Weights of a small transformer language model.
Size: 11 layers, width 128, 2 heads of 64 (1 for keys and values), 3.14M parameters.
Each number is 128 + 32 x the weight over the matrix's rms, rounded and kept within 0 to 255. Layers, rows and columns count from 0.

# layer 6 attention query, 128x128, rms 0.0903, rows 0-17,64-81, columns 0-127
[[143 174 161 112 200 159 128  59 153 121 147 157 109 113 109  92 137 143 189 162  93 161 143 156 120 137  76 107 175 143 103 168 113  92 148 104 115 146 110 144 132 189 128  93  93 138 114 166 122 203 186 100 150 117 135 169 154 101 122 111  86 114  94 120 143 147 144 100  77 140 118 150  94 125 135 159 145 131 104 104 104 132 160 165 156 136 164 111 133 117 126 117 146 127 137 118 130 122 159  97 167 108  47 148 110 166  92 144 196 117 144 139 150 135 101 120 166 110 122 117 129 163 125 119  96 158 141 138]
 [159 115 176  91 162 129  92  77 144  82 137 114 160 134 148 112 116 111 139 102 116 149 131 113 109 126 143 180 165 177  80 132  94 108 139 128 149  91 134 170  84 179 181 150 148 130 126 106  91 148 157  94 177 111 135 131 168 183 110  61 100 162 134 161 123 190  96 165 146 136 141 138 120 142 141 114 151  96 140 117 106 163  98  86 122  91  88  90 132 141 128 109 105 153 126 119 132 151  88 206 120  72 157 165  99 162  98 160  68 120 119 162 140 165 129  86 128 100  99  90 100 124 115 100 173 145 130 130]
 [132 134  61 108  76 157 163 151 107 190 122 121 119 139 117  63 150 110 153 148 163  88 125 133 122 155 141 133 134 103 169 146 152 140  98 100 154  73 113  78 182  97  80 122 160 146 121 108  99 119 115 116 101 120  84 141 124 115 141 158  81 130 135  89 146  88 158 150 138 160 156 100  48 192 113  99 147 151 152 145 124 159 138 175 118 113 102 154 117 173 124 130 130  82 142 168  96  71 152  89 112 112  93  81 134 109 126 142  91 141 115 132  66 117 142 143 154 162 131  73 107 128  75 110  36 111 140 106]
 [125  94 133 155 161 121 147  97 109 128 125 102 142 113  70 110 161 173  97 117 121 125 161 113 112 146 146 148 167  94  99 108  72 124 144 128 190  92 128  57 103 110  82 124  86 130 143  93 135 145 110  56 112 121 113 166 132 122 167 140  87 144 123  85 126 125 122 178 160 105 159 149 114 135 133 125 157  90 109 171  56 164 138  64 130 133 108 171 136 142 115 120 178 169 117 129 145  90 136 102 115  56 148 128 185 109  89 160 169 101 148  76 128 132 155 178 173  96 136 155 139 103 117 151  71 109 116  74]
 [165  85 150 159 103 120 139 170  93 122 121 139 136 154 145 134 153 110  98 137 143  82 115  98 137 146 130 148  86 130 156 138 125 123 118 110 100  79 100 134 150 103 141 132 173 127 134 117 133  99  98 151 116 121 106  83 107 120 111  80 160 141 115 119 111 103  92 165 107 105 156 121 158 158 122  74 134 101 114 154 127 118 105 184 136 116 131 144 142 137 153 135 110 111 145 142 129 112 144 179  94 153 151 125 112 110  87 106  64 140 128 118 105  90 183 129  74 140  97 136 105 143 111 167 153 117 104 165]
 [167 148 137 110 142 122 127 171 184 132 132 107 155 197  73 149 158 196 115 126 190 106 152 124 155  98 116 114 138  93 191 133 141 134 125  89 119 182 127  93 158  98  69 139 128 122 162 110  87 127 128 169  91 126 132 199 106 143 130 164 144 143 112 107 153  99 144 169 198 140 134  97 105 147  89  76 149 130 127 130 126 153  96  88  73 153 122 129  91 108 144 145 129 161 126 133 135 170  84  77 153 132  94 142 115  68 191 167 131 144 151 134 115 163  76 175 104 131 170 115 131  97 138 166 157 127 114  88]
 [131 126 148  84 106  95 126 127 148  92 122 153 140 122 146 117 154 168 122 130 147 161 156 137 128  97 125 113 128 170 108 144 113 111 109 115 138 152 110 135 106 143 133 132 114 117 100 155 147 166 114 140 166 112 131 107 138 118 114 129 115 150 147 139 125 123 147 114  72 124 151 130 111 128 155 190 147 144  93 126 149 116 159 146 179  78 121 125 130 161 142 158 137 121 167 158 112 118 137 172 116  80 107 118 104 158  98 121 181 124 120 116 120 100  98  78 108  97  92 128 135 129 130 161 106 142 126 161]
 [ 86 115 159 164 130 186 129  89 160 136 122 138 111 146 158 125 110 122 147 135 107 140 114  97 127 192 109 128 129 150 115 178 124 118 113  91 115 158 150 145 114  94  92 116 135 155 105 136  99 160 158 129 146 122  85  90 140  96 109 114 154 161  69 170 164 122 150 159 146 143 153 106 145 150  93  25 118 104 140 100  90  92 154 136 168 119 116 115 115 117 143 144 192 123 120  98 121 151 139 158  87 118 122 137 137 120 149 144  99 119  66 153 154 159  87 141 130  94 142 162 114 128 154 120 141 157  52 181]
 [176 125 185 138 149 101 131  89 115 134 169 167 135 149 110 127 137 101 159 131 104  72 123 155 106 158  96 164 137 155  90 146 137 131  55  86 117  97  99 148 139  90  89 115  96 151 100 113 148 102 178 161 124 140 101 116 145 192 191  97  90 127  99 179  97 182 154  60 137 121 121 166 118 120 105 100 223 102 145 142  65 124 125 172 117 112 107 108 165 164 138 135  95 122 129 133 155 126  92  91 104 130 125 127  96 138  92  84 121 205 106 108 157  98 123  54 116 140 121 131  88 133 143  88 139 167  97 166]
 [196 182 112  76  98  68 134 136 109  85  98 166 166 158 144 149 156 124 121 138 131 136 111 148 133 142 123 114  86 123 156 152 131 148  81 143 127 119 100  80 166 112 119  94 144 117 142  88 119 118  72 185  81 139 136  86 115 114 146 148 104 121 152 150  75 155 131 154 146  92 163 127  99 142 110 146 135 131 109 188 117 179 110 115 140 103 121 134 139 173 117  90 127 119  86 152  89 143 142 174 143  77 119 132 136 128 126  83  98 140 183 164 121 123 119 141 131 172  96 148 102 166  99 103 104 126 101 124]
 [120 162 169 104 137 143 147  90 149 105  91 131 124 103 142  85 138 126 112 121 187 133 152 128 154 128 126 149 169 157 100 149 154 123  93 125 139 133 150 166 113 147 106 120 118 149 125 120 104 130 145 167 123  88 149 126  97  98 148 156 100 125 143 111 117  93  84 110 125  92 104 127 126 124 122 161 136 114 143 134 198 105 141 123  99 113 140 149 115 108 131 145 104 130 122  97 154 104 132 121 111 155 120  81  98 131 138 135 128 148 119  78 126 109 119 158 144 145 143 139 126  97 122 144 156 128 153 122]
 [150 220 144 150 154 131  98 102 141  84 140 107  85 174 229 121 142 116 175 152  76 130 111 158  89 107  93  91 167 169 155 113 181 131  53 213 153 179 176 149 155  90 116  87 143 167 189 108 153 114 142 130 184 119 171  62 137 170 145 116 120 172 142 255  87 191 104 167 157 158 164  97 137  96 105  99 123 135 158 118 134  89 112 123 154 157 156  40 137 181 162 101 178  66 158  89  59 168  76 157 133 132 180  64 136 179 160  96 131 128 159 158 159 160  91 167 130  52 119 109  96 164 113  82 141 164 148 165]
 [117  92 134 120 134 117 109 103 107 172 159 108 129 102  95 135  84 119 128 121 152 140 158 121 111 118 127 132 116 137  95 136 152 129 133 175 121 161 114 102  92 167 124 159  85 145 123 151 153 119 108 129 117 135 145 171 101 150 126 130 125  92  98 121 123 113 129 121 138 108  92 141 195 136 130 157 147  81 111 134 156 134 116  81 145  49 118 156  95 150 111 115 125 103 137 108 165 111 136 200  75 153 143 115 149 126  86 100 138 135 143  70 140 158 141 108 109 107 141 103 174 122 143 156 163 154 163 113]
 [125 122 152 114 132 126  81 111 138 139 148 151 113 131 175 164  79 104 131 169 129 112 120 153 150 120  81  87 132 145 100 103 127 126 157 137 147 124  78 103 148 187 152 105  82 125  98 137 108 119 113 128 149 150 119 113  83 156 151 135 152  92 154 128 121 139  98  90 125 118  84 144 185 107 150 170 103  50 136 132  81 170 167 177 142 136 135 113 151 147  84 119 145 151 112 133 166 148 177 159 136 114 115 108 130 176  69 104 167 146 115 124  97 123 133  99 100 132 109  83 145 118 114 106 163 142 148 119]
 [164  95 143 120 146 148 135 128 159 132 117 142 143 149 151  96 139 115 131 145 102 159 115 131  97  99 130  79 141  90 149 124 174 146 113 154 190 150 120 104 143 150 131  72 148 117 115 108 111 109 177  80 142 110 126 123 130 140 134 125 140 131 162 191 147 148 105 155 128  86 159 191 133 157 138 146 124  85 166 107  98 169 141 141 129 105 156 102 123 200 129 118 123 114 130 120  81 143 144 137 156  79 134 163 176 127 134  96 122 126  92 168 163 139  92 119  74 144  98 100  82 137 103 112 121 162  81 129]
 [147 154 150 154 154 128 106 154 114 111 119 139 164 160 124 144 139 144  87 180 121 128  84  94 125 111 144 129 116 123 160 125 108 155 122 107 141  91 118 126 128 157 138  81 125 136 119 132 119 132 119 152 158 115 131 130 135 146 147  96 165 138 103 164 137 134 125 151  95 119 118 112 138 150 137 120 100 123 122 100 150 152 156 128 121 139 123 123 127 156 159 109 129  99  67 151 118  94 133 144  78  91 107  99 165 188  79 106 127 127 184 151 127 129 128 142 156 134  99 105 115 153 102 122 125 132 136 100]
 [135  92 123 142 153 147 156  69 158 135 140  87 128 132  97 120 117 146 113 107 158 135 144  89 129 124 136 106 159 162  89 119 122  97 105  97 110 152 152 188  72 146 103  97 110 117  84 160 110 117 144 114 158 115 125 161 117 146 116 131 136 119 124  94 145  91 132  97 122 132 109 135 196 124 129 164 124  74 168  73 121 100 138 137  94 124 118 127 126 121 136 129 107 151 155 104 125 101 111 120  97 118 154 155  63 136 161 142 163 120 120 127 167 113  98 152 133 153 168 127 146 108 119 123 125 102 135 151]
 [129 117 113 137 188 105 118 117 123  86 165 117  76 155 121 155 145 122 147 145 132 102 108 108  50 153 173 113 139 166 137 150 160 130 125  87  65 120 169 130 148 149 110  94 124 133 126 133  88  99 199 118 174 127 134 117 161 114 150 108 145 126  84 130 119 146 126  73 171 183  60 108 185 118 144 164 121 157 113  77 108 112 123 151  85 126  56 119 108 126  82 114 166 123 167  93 196 128 126  83 106 134 120 128 136 163 151 162 229 140  74 112 192 108  87 115 161 112 175  99 158 131 117 133 125 133 132  97]
 [138 113 126 144 115  96 116  87 110 132  97 118 116 132 122 123 125 118 112  92 136 162 125 156 146 114  97 116 131 115 114 144 120 142 157 158 125 155 112 135 127 137  88 140 102 178 135 124 139 119 152 131 151 121 171 116 177 140 179 100 116 126 102 134 110 115  89 124  91 122 174 155 162 146 124  77 109 125 133 165 119 148 125 134 157 168 125 154 147 169 162 152 116 164 111 143 123 178 174 125 129  77 137 137 130 149  94 129 121 102 141 130 148 167 149 122 125 142  96 129 133 160 129 119 108  95  78 167]
 [141 138 161 121 123 105 155 125 101 149 137 103 137 149 125 164 164  61 119 103  85 106 165 114 137 145 133 138 126 129 137 138  96  87 100 127 105 173 165 157 116 143 165 153 149  97 120 132 183 154 123 131 153 130 104 132 180  97 133 102 122 151 122 151  88 129 127 146 165 152 110 136 142 131  96 122 120 141 105 109  96 141  87  84 180 127  80 134 147  97 105 152  92 134  88 147 154 140 152 148 118  95 169 105  77 130 134 163  84 130 110 138 167 129 111 138 140 123 119 114 128 131 140  58 136 121 130 131]
 [138 126 150 104 145 122 141 150 139 147  91 142 110 161  85 106 122 146 104 116 173 157 108 126 179 110 150 104 104 104 131 123 135 145 141 120 109  99 146  78 160 141 164 105 148 150 138 143 149 128 122 131 117  82 131 128 102 167 137 156 149 103 127  96 125 152  98 148  94 102 139 120 105 176 131 150 105  99 144 139 150 134 120 163 131  32 166 125  93 168 146 167  96  93 132 127 148 109 157  92 150 145 133 100 162 142 144 130 106 134 133 127  53 150 154 117  79 164 170 115 125 140 143 115  95 108 215 140]
 [143 158 157 117 127 120 120 126 151 147  97  99 157 125  99 131 151 127 169 141 120 161 148 120 131 138 106 134 119 167 155 135 105 154 156 124 216 108 128 107 161 156  94 142  84 147  95 143 108 148 150 136 162 158 105 118 125 160 138 115 110 138 111  65 142 138 159  95 128  96 136 117 153 122 135 126 127  84 135 136  97 147 110 110 135 120 126 135 122 143 138 100 188 178 157 152  99 176 116  95 161 129 161 109 137 139 103 133 212 116 108 173 142 130 133 151 146 128 120 125 157 152 112 155  97 138 123 137]
 [134 155 173 130 122 132 125 134 103 114 167 138 150 136 117 135 140 141 115 149 131 110 153 135 104 135 150 126 126 128 137  96 114 137 111 155  86 122 139 140 152 120 158 130 150 106 161 142  96 135 124 147 129 117 114 157 132 149 145 123 141 121 131 149 135 157 160 113  91 106 127 149  95 116 157 110 116 131 151 122 161 129 110 138 102 133 105 120 101 113 125 133 123  96 150 133 134  91 156 121 116 112  99 135 118 137 107 142 117 161 133 115 102 134 119 124 137 141 133  94 153 129 126 107 115 156 146 105]
 [126 133 148 110 120 135 131 115 120 153 140 132 120 114 114 145 115 159 122 153 138 136  73 120 139 184 135 108 128 104 130 115 135 151 105 108 122 140 104 127 123 106 135 112 123 125 175 129 113 114 164 144 128 138 129 142 130 140  89 128 114 101  96  98 116 139 189 140 148 127 114  97  97 121 155 113 113 169 118 130 124 143 157 115 112 117 127 136  70 155 129 127 140 145 133 141 145  74  99 124 121 150 124 104 113 104 123 121 122 143  84  94  93 125  89 138 155 128 145 136 105 131 149 135 101 151 110  99]
 [141 116  86  94 100 115 147 153 169 104 112  81 141 114 159  77 171 134 136 147 158 136 133 145 175  95 110 151 116 159 145 175 108 115 135 166 138 102 111 119 165 133 138 168 140 150 127 168 139 125 124 119 178 104 138  88  96 147 110 167 115 141 103 139 160 128 119  91  93 113 133 161 154 132 121 193 138 120 144 134 137 139 124 145 146  95 136 149 109 162 104 113 180 140 149 158 138 184 110 133 163 119 151 141 125 136 118 159 107 119 157 129 147 105 146 101 142 121 105 130 126 110 138 188 137 150 139 176]
 [ 69 119 140 135 135 147 107  87 180 152 156 141 141  67 135 121 161 115 131 193 149 140  96 186  94 131 117 139 152 210 101 120 155 108 138 138 111 208  87 178 121 119 105 125 144 149 154 152  92 180 169 102 127 137 122  86 185 133 140  82 115 180 117 161 176 180  96  87  76 126 170 180 150  73 161 112 100 130 145  99 144  91 114 140 151 181 126 110 151 106 164 176 130 155 139 104 138 133 148  62  90  80 113 123 168 193 111 140 164 176 109  75 131 189 101 124 119  74 105 120 134 121 156 133 147 132 115  91]
 [175 156 143 118 151 138  85 145 134  62 133 119 167 168 135 148  99 129  86 136 152 147 119 142 106 144 120  86  87  99 106 152  67 145 134 100  96  91 137 102 131 103 149 126 135 121 149  78  75 130 107 113 139 193 108 125 127 133 134 126 158 103 133 165  72 143 110  96 138  81 117 121 134 101 130  91 128 116 144 169 111 144 132 158 161 122  57 160 161  87  59 148 122 147 127 110 135  68  94 144 121  92 139 135 123 110 101 114  99 159 131 133 102 121 106 122 116 163  99 125  89 151 105 105 133  82 141 192]
 [162 163 151  68 119  99 109  94 145 134 110 126 128 144 157 116 120 124 116 148 136 128  98 112 124 112 110 119 103  92 200 160 136 132 121 156 152 134  92 121 185 144 170 126 140 169 126 108 117 140  90 173 125  98 118 133 127 142 134 132 114  97 127 125 120 162 116 147 111  74 133 138 116 143 151 122 115 157 130 113 129 147 115 139 152 134 131 130 161 109 139 125 123 129 105 143 126 143 171  80 133 132 106  95 111 130 128 131 136  83 124 133  88 158 144 122 113 173  97  73 103 180  87 130 110  89 206 154]
 [130 121 120 120 123 152 113 121 150 121 119  94 129 109 125 128 147 123 102 154 151 168  98 138 132 132 121 135 147 150 129 156 132 178 135 140 106  83 114 124  78 106 149 115 133 118 125  92 109 109 141  72 124 116 189 141 113 115 164 157 108  86 144 126 146 124 104  72 155  92 176 111 154 150 120 125 142 130 175 162 126 135 120 155 170  75 116 118 111 151  89 153 155 127 170 116 156 132 112 109 145 136 151 129 113 138 160 132 124 159 102 129 109 115  94 147 144 149 140 118 102 138 116 136 122 153 137 137]
 [171 176 152 125 145 135 102  87 154  79 101 140 151 128 160 111 156 188 149 158 111 115 130 105  65  91 145 114 157 118 182 125  77 147 117 169 170 186 130 146 121 121 131 135  83 125 123  54  96 165 132 130 178  89 147  98 190 158 179 118 117 109 143 175 114 149 117 154  86 150 167 195 155 141 161  49 145 121 170  97 100 165 131 103 186 162 153 136 144 127 178 120 170 157 137 151  61 170 154  96 184  99 136 172  75 203  81 148 188 161 120 115 111 173 151  84 159 155  51 106 130 140 113 133 100 114 151  64]
 [165 123 125 122 166 153  99 107 107 115 111  87 138  65 133 106 133 125 118 112 114 112 174 141  89 144 125 129 156 117 116 113 115 151 159 163 127 102 132  99 125 123 105 115  83 120 112  76  95 140 170 110 130 123 116 122 121 109 141 113 123 124  88 130  90 148 126 120 140 126 122 121 144 119 174 156 203  39 160 189 119 191 132 114 105 135 170 193 156 104 106 123 166 100 138 100 114 124 124 127 102  72 110 105 223 157  88 147 119 103 119 128 170 115 148 115 131 124 120 154 123 107 141 106 154 144 106 147]
 [151 150 180 121 135 139 112 122  63 104 138 135 167 168 120 164 101  98 136 167 122  99  74 177 178 128 127 162 166  73 119 102 136 133 126 136  85 117 117 155 144 115 169 193 167  62 153 115 146 118 144  67  95 127  94 152 125 122  98  98 137 177 148 130 111 104 170 153 112 107 129  88 112 164 145  72  88 127 173 120  92 144 134 151  95 135 122 139 132 133 107  98 133 123 118 104 166 110 140 128 107 179 177 138 124  72 172 127 106  92  99 135 102 122 175 120 126 157 131 111 144  67 134 128 107  71 103 161]
 [163 151 105 152 155 134  92  90  86  76 131 164 137 141 122 143 181 109 125 176 106 128  18 129 120  81 137 141 156  88 120  83 160 167 110 137 145 141 135 117 165 102 175 157 158 140 104  98 104 102  92  85 141  27 159 121 153 138 139 119 196 183 134 169 127 154 110 138 150  64 127 170 136 147 149 102 131  99 114 105 130 126 143 106 174 127 137 126 141  94  82 103 123 122 118 131 107 104 197 111 200 109 126  67 109 202 109 142 160 127 142 156 100 132 128 111 119  88 124 121 143 128 100  76  98 125 119 110]
 [ 93 161 129 127 136  97 105 162 131 116 151 177 119 172 116 117 152 156 101 159 165  64 147 101 131 130 116 137 100  85 126 124 120 105  64  58 149  87 130 109 128 123 134 142 141 113 127 111 144 126  98 208  80 141 136 129 135 137 140 106 143 165 123 106 109 126 126 145  90 151  88 132 111 100 141  98  58 107  65  79 136 118 142 107  83 147 132 126 132 137 106 114  87 101 118 169 116 111 138 209 109  75  87 131 147 129 107 145 129 144 145 152 116 116 113 172 124 140 128 145 142 159  85 163 129 136 109 130]
 [155 143 109 137 161 143 117  99 126 119 143 107 128 129 124 114 138 164 120 124 157 141 117 131 117 132 144 125 147 142 116 121 116 152  95  99 103 131 142 154  91 106 105 125 123 129 120 143 106 105 135 121 148 103 144 144 135  86 144 148 129 157 137 122 139 111 132 105 121 146 153 105 128 129 115 145 137 130 140 103 113  83 131 137 148 125  93 152 129 127 114 134 111 128 164 134 113  90 117 146 127 138 128 155  76 165 120 122 183 145 110 163 148  97  94 164 175 139 155 153 137 121 127 125 106 137 118 131]
 [110 139 137 180 147 126 138 143 126 107 126  69  79 158 114 127 174 169 152 132 150 128 142 153  76  91 151 139 127 152 104 105  70 126  90 102  98 129 160 163  63 106 112 120  98 120 187 114 190 132 108 135 130 126 133 155 121 153 109 183  91 123 108 180 150 178 145 129 157 192 128 114 156 120 162 110 121 143 168 115  72 102 135 127 160 146  92 124  81 138  97 110 158 140 123 140 132 138  79 105 108  89 116 173 121 136 128  98 149 102  93 101 212  74 110 138 159 134 159 115 109 129 139 119 136 175  94 120]]
# layer 6 attention key, 64x128, rms 0.0853, rows 0-17, columns 0-127
[[166 118  98 122 115 122 150 108 142 162 188 149 142 130 114  76 109  85 121 131 122 159 147 129  79 108 108  88 100 174 157 129 118 112 168 116 136  94 126  99  99 111 145 100 139 135 128 137 132 161 181 102 162 127 131 153 119 163 145 158 121 164 121 199 204 177 126 126 126 113 103 143 161 100  35  80 155 138 156 114 143 114 135 145 172 110 144 117  95 108 138 151  88 121 175 146  92 148 157 138 101 133 157 167  86 147 150 105 117 111 120 171  80 144  98 112  70 131 146 141 160 114 105 145 149 133  78 101]
 [125 158 184  93 159 133 190 106 154 147 135 119 101 123 118  99  88 130 130 115 122 198 146 113 126 117 122 106 102 139 147 166 151 120 155 184 111 147 165 127 138 149 102 134 109 105 108 132 143 132 156  96 218 119 169 148 123 123 127 158  59 145 132 116 156 103 130 150 137 145 127 194 147 100  99 210 128 144 175 111 137 124 147 126 126 109  92 147 179 106 125 141  71 159 130  52 106 136 133 155 145 168 100 170  93 129 133 103 148 141 128 131 173 163 115  59 126 118 156 156 105  88 108 165 147 104 158 130]
 [144 133 137 121 123  89 153 178 132 170 119 170  91 167  93 122 117 120 103 168 125 142 110 136 137 117 151 115 144 114 164 124 130 146 103 138 118 146 124  80 188 155 153 117 118 123 150 142  64 159 124 190  99  64 123 142 144 136 118 174 106 116 152 108 134 107 138 130 111 159 133 191 108 159 181 110  88 117 145 112 144 168 159 113 148 141 130  83 141 124 119 132 141 102 108 148 140 166 106 105 166 117 110 132 144 164 147 117 131 145 144 121  89 134 176 146  77 127  62  69 124 191 143 169 146  79 125 132]
 [102 152 173  99 161 133 108 171 111 165 143 153 135 139 158 144 111  97 138 134 101  87 143 162 169 146 118 207 149 102 115 122 136 161  92 110 144 125 134 150 119  91 108 130 127 104 120  66 139 116 146 147 149 119 116 142 100 144 195 137  77 131 100 182 147 116 123 141 121 171 142 112 118 114 119 146  99 178 151 129  77 128  99 187 151 143 140 159 106 140 175 130 138 158 122 148  89  90 122  83 107 134 153 178 108  80 165 114 163 148  74 129 153 141 124 129 133 155 237 106 176 163 142 113  75 146 105 151]
 [127 132 103 124 136 122 173 146 141 130 120 164 126 117 151 114 175 109 111  87 158 128 154 158 107  92 178 140  94 124  99 153 131 129 154 128 125  81 156 115 106 138 159 132  71  98  89 101 135 143 128 124  91 188 118 113 130 116 167 140 160 141 186 122 103 127  88 152  94  68 173 171  91 142 107  91 150 159 190 155 145 158 137  87 161 101 120 158 100 133 119 139 153 138 113  99 100 141 188 134 172  94 133 123 150 137 124 103  58 109 129  96 160 101 163 153 112 161 139 173 163 101 132 129  96 127 157 101]
 [162 137  78 168 116 153 151 135 150  97 109 141 119 130  81 167 170 103 113 130  86  38 104 145  82 165 180 143 132 132 135 105 148 163 142  72 144 135  91 107  99 111 185 162 154 128 208 129  88  71 140 167 133 153 100 131 122  95 122  95 173 184  80  99 113 108 150 138 152 110 171 144 153 117 166  64  97  68  99 141 102 117 167 137 110 121 135  89 128 123 130 139 178 148 142 143 114 153  99 129  76  58  89 116 152  61 100 102 130 106  80 153 127 120 137 135 108 151 123 115 112 137 155 154 115  91 125 137]
 [132 144 175  95 143 174 138 139 141 111  97 105 108 128 167 107  76 113 138 123  77 134 127 159  78 160 102 101 107 133 147 137 135 109 110 100 140 153  87 150  95 131  97 135 131 194 188 153 185 130 144 151 162 155 101 102  79 122 158 105 156  81  86  97 175 145 130 116 127 117 116 154 150 130  80 150 201 130 155  85 137 168 157  80 119 142 108 147 178 111 147 126 133 134 167 165 105 199  93 141 116 130 134 179 182  78 154 160 166 146 114 184 128  99 133 105 122 149 137  97 160 166 126 177 138 106 149 176]
 [120 141 174  94 161 111 124  78 145 121 134 105 168 109 126 151 127 142 121 118 138 160 102 139 171 145 121 137 141 180 124 120 141 129 151 151 123 117 100 144 118 118 113 188  88 164 135 185 109 110 107  90 172 106 159 121 143  92 178  94  72 112 113 130 108 111  91 181 152 122 188 152 130 111  97 144 139  76  99 146  38 112 122 141 150 149 214 142 152 129 132  93 201 150 184 155  98 170  94 159 140 178 167 168  87 136 125 114 128 167 115 123 116 163 143  98 167 155 185 161 123 102 142 136 154 125 134 102]
 [122 160 142  86 103  94 124 144 171 147  74 135 162 169 116 138 138 160 140 170  91 153 117 111 108 116  90 108 111  97 136 140 150 136 139 112 170 108 119  94 205 128 178 129 108 144 135 104  97 135 112 123 163 128 125 156 164 157 100 155 134  50 169 135 163 135 115  79 128 125 107 166  71 125 162 132 115 129 148 118 183 150 148 121 120 122 114 166 155 145 122 119 122 124 105 190 196 183 167  70  97 130 107 115 174 177 104 148  67 146 145 142 129 146 132  79 121 115  91  92  90 145 163 186  99 145 135 184]
 [126 143  98 104 154 110 121 129 109 108 113 146 144 155 165 156 129  82 101 153 109 122  93 151  91  83 108 107 136 134 158 130  73 130 105 112 158 119 116  90 152 119 152 167 148 150 154 170 156 160  70 150  90  97 125 110 153 134 126 122 130 107 158 136  97 135 136 179 130 128 125 128 132 174 158 147 125 114 128 133 150 168 129 110  99  79 157 102 133 112 128 105 126 114 104 152 153 166 179 155 157 121 136 140 111 137 138 110  90 127 155 164 111 114 126 152 150 131 131  96 106 141 135 152  99 122 143 153]
 [164 122 130  99 149 147 129  91 148 158 126 113 106 125 183 123 161 134  85 145  62 207 107 118 131 100  96 118 114 150 151 152 143 123 103 110 132  84  91 160 149 156 128 134 123 133 150 130 125 168 162 108 185  93 110 145  98  88 170 104 111  96 118 157 179 119 123 111 107  38 117 144 100 138 127 171 155 110 111 104 168 143 149 155 155 159 124 127 128 176 160 136 117 112 132 172 109  95 140 111 156 158 112 127 121 213 102 115 135 135 117 139  97 143 113 116 131 154 117 100 113 135 118 154 150 142 118 126]
 [104 195 155 104 143 122 160 180 123  71 120 103 116 116 109 118 138 140 200 162 118  88 139 205 147 122 151 107 165 150 132 103  74 111 133 120 137 156 144 175 172 142  96 127 193 125 177 107 192 146 139 175 148 119 122 146 121 163 151 128 159 145 175 135  97 136 139 142 156 135 101 178 151 123 210 116 180 143 141 117 152 113 101 167 149  91  99 137 161 121 171 115 106 172 110  69 159 133 101 131  35  99 126 183 134  98 120 157 124 122 157 123 104 112 188 133  84  99 110 156 205 179 107  83 160 191 137 121]
 [107 118 120  81 140 130 147 144 176 190 172 118 129  81 132 151  99 160 107 138 101 149 178 154  98 123 121 104 107 145 103 155 124 142  97 166 150 139 109 114 111 160 138 117  86 161 120 195 174 138 127 150 111 191  94 190  96 101 194  97 128  77 135  93 138 145 111  88 102 119  74 106  87  93 126 161 117 159  72  91 182 133 166  92 122  98 142 149 103 119 150 111 113 186 113  63 104  99 107 128 122 185 125  72 146 166 101 135 135 102 146 112 112 151 145 134  95 122  89 121 125 147  86  97 124 188 195 135]
 [119 114 141 104 105 137 119 122 107 158 156 171 134 172 126 109  96 133 153  84  98 151 158 120 131 119 126  86 139  82  74 126 165 113  98 132  88 112 126 115 140 145 165 160 118 135 106 110 111 155  63 110  83 174 140 139 148 101 131 163 162 118 144 141 165 115 142 139 126 138  48 159 106 141 185 103 116 151 127 106  89 120 131 158  41 131 167 160 136  90 138 148 151 112 121  99 159  98 176 103 149 111 119  68 113 148 141 104 133 128 135  74  90 125 126 125 116 145  88 145 170 103 134 119  97 127 162  96]
 [164 154 146 128 109 145 103 143 133 158  84 147 156 177 139 132  96 131 111 177  95 172  92 105 104 105 109 108 113  97 122  68 156 144 167  94 165  87 107  86 156 124 145 120 120 144 111 138 125 106 111 176  81  89 108 126 137 176 113 125 143 118 118 154 136 139  83 149 150  89 132 141 125 173  91 151  97  81 110 128 158 150 152 111 104 135 103 125  98 103 150 114 173 129 139 154 111 173 127 143 142 145  83 122 156 176 114 128 119 150 142 113  88 139  96 146  81 171  80 112  87 125 140 124 128 123 146 155]
 [ 92 160 122 123 114 109 176 195 152 101 138 155  99 180  87 129 146 132 128 115 142  66 165 143 156  94 128 136 146 141 150  70 106 127  97  59 143  86 149  76 147 113 161 131 122  90 109 163 113  98 144 149 104 151 116 141 171 116 128 140 108 136 152 106  38 106 108 102 147 118 100 158 105 101 206  95 101 151  99 151 187 109 128  99 117 106 165 184  94  99 118 138 129 104 112  78 189 114 114 161 103  86 115  91 149 153 123 126 123 136 157  67  95  70 103 155 105 118 118  95 136 104 100 134 114 161 140  88]
 [106 106 134 117 146 145 124 101 118 102 148 109 126 117 185  98 105 148 133 123 118 165  97  87 112 137  74  95 166 136 106  76 168 128 109 121 113 143 176 154  50 121  53 104 156 113 102 142  79 119 182  92 188  74 145 139 136  83 131 130  96 126  84 128 178 116 143  62  90 139 111  74 151 112  72 139 165 135 152 110 108  90 108 132  91 147  80 157 137 132  97 184 122 122 114 120  64  87  96  96 135 122 155 174 111 148 135 129 215 150  81 145 151 107  88 124 175 155 164 155 114 107  71 108 127 107 104 160]
 [109 176  71 167 139  91  93 177 114 130 155 151 110 169 144 138 124 134 149 129 162  94 130 115  93  87 176  89 163 100 131 141 162 191  83  84 149 125 173  83 110 188 162  92 139 155 137 138 139 109 180 143 121 126 149 217 106 116 151 114 224 136 136  91  96 145 173 149 215 112 116 156 107 115 131 123 115  97 184 125 102 150 135 108 153  55 138 150  58 157 125 113 140 135  95 145 149 180  93 146 116 118  71 150 124 149  94 135 116 147 152 116 116 149 127 112  83 137 149  75  69 147 127 141 120 161 115  87]]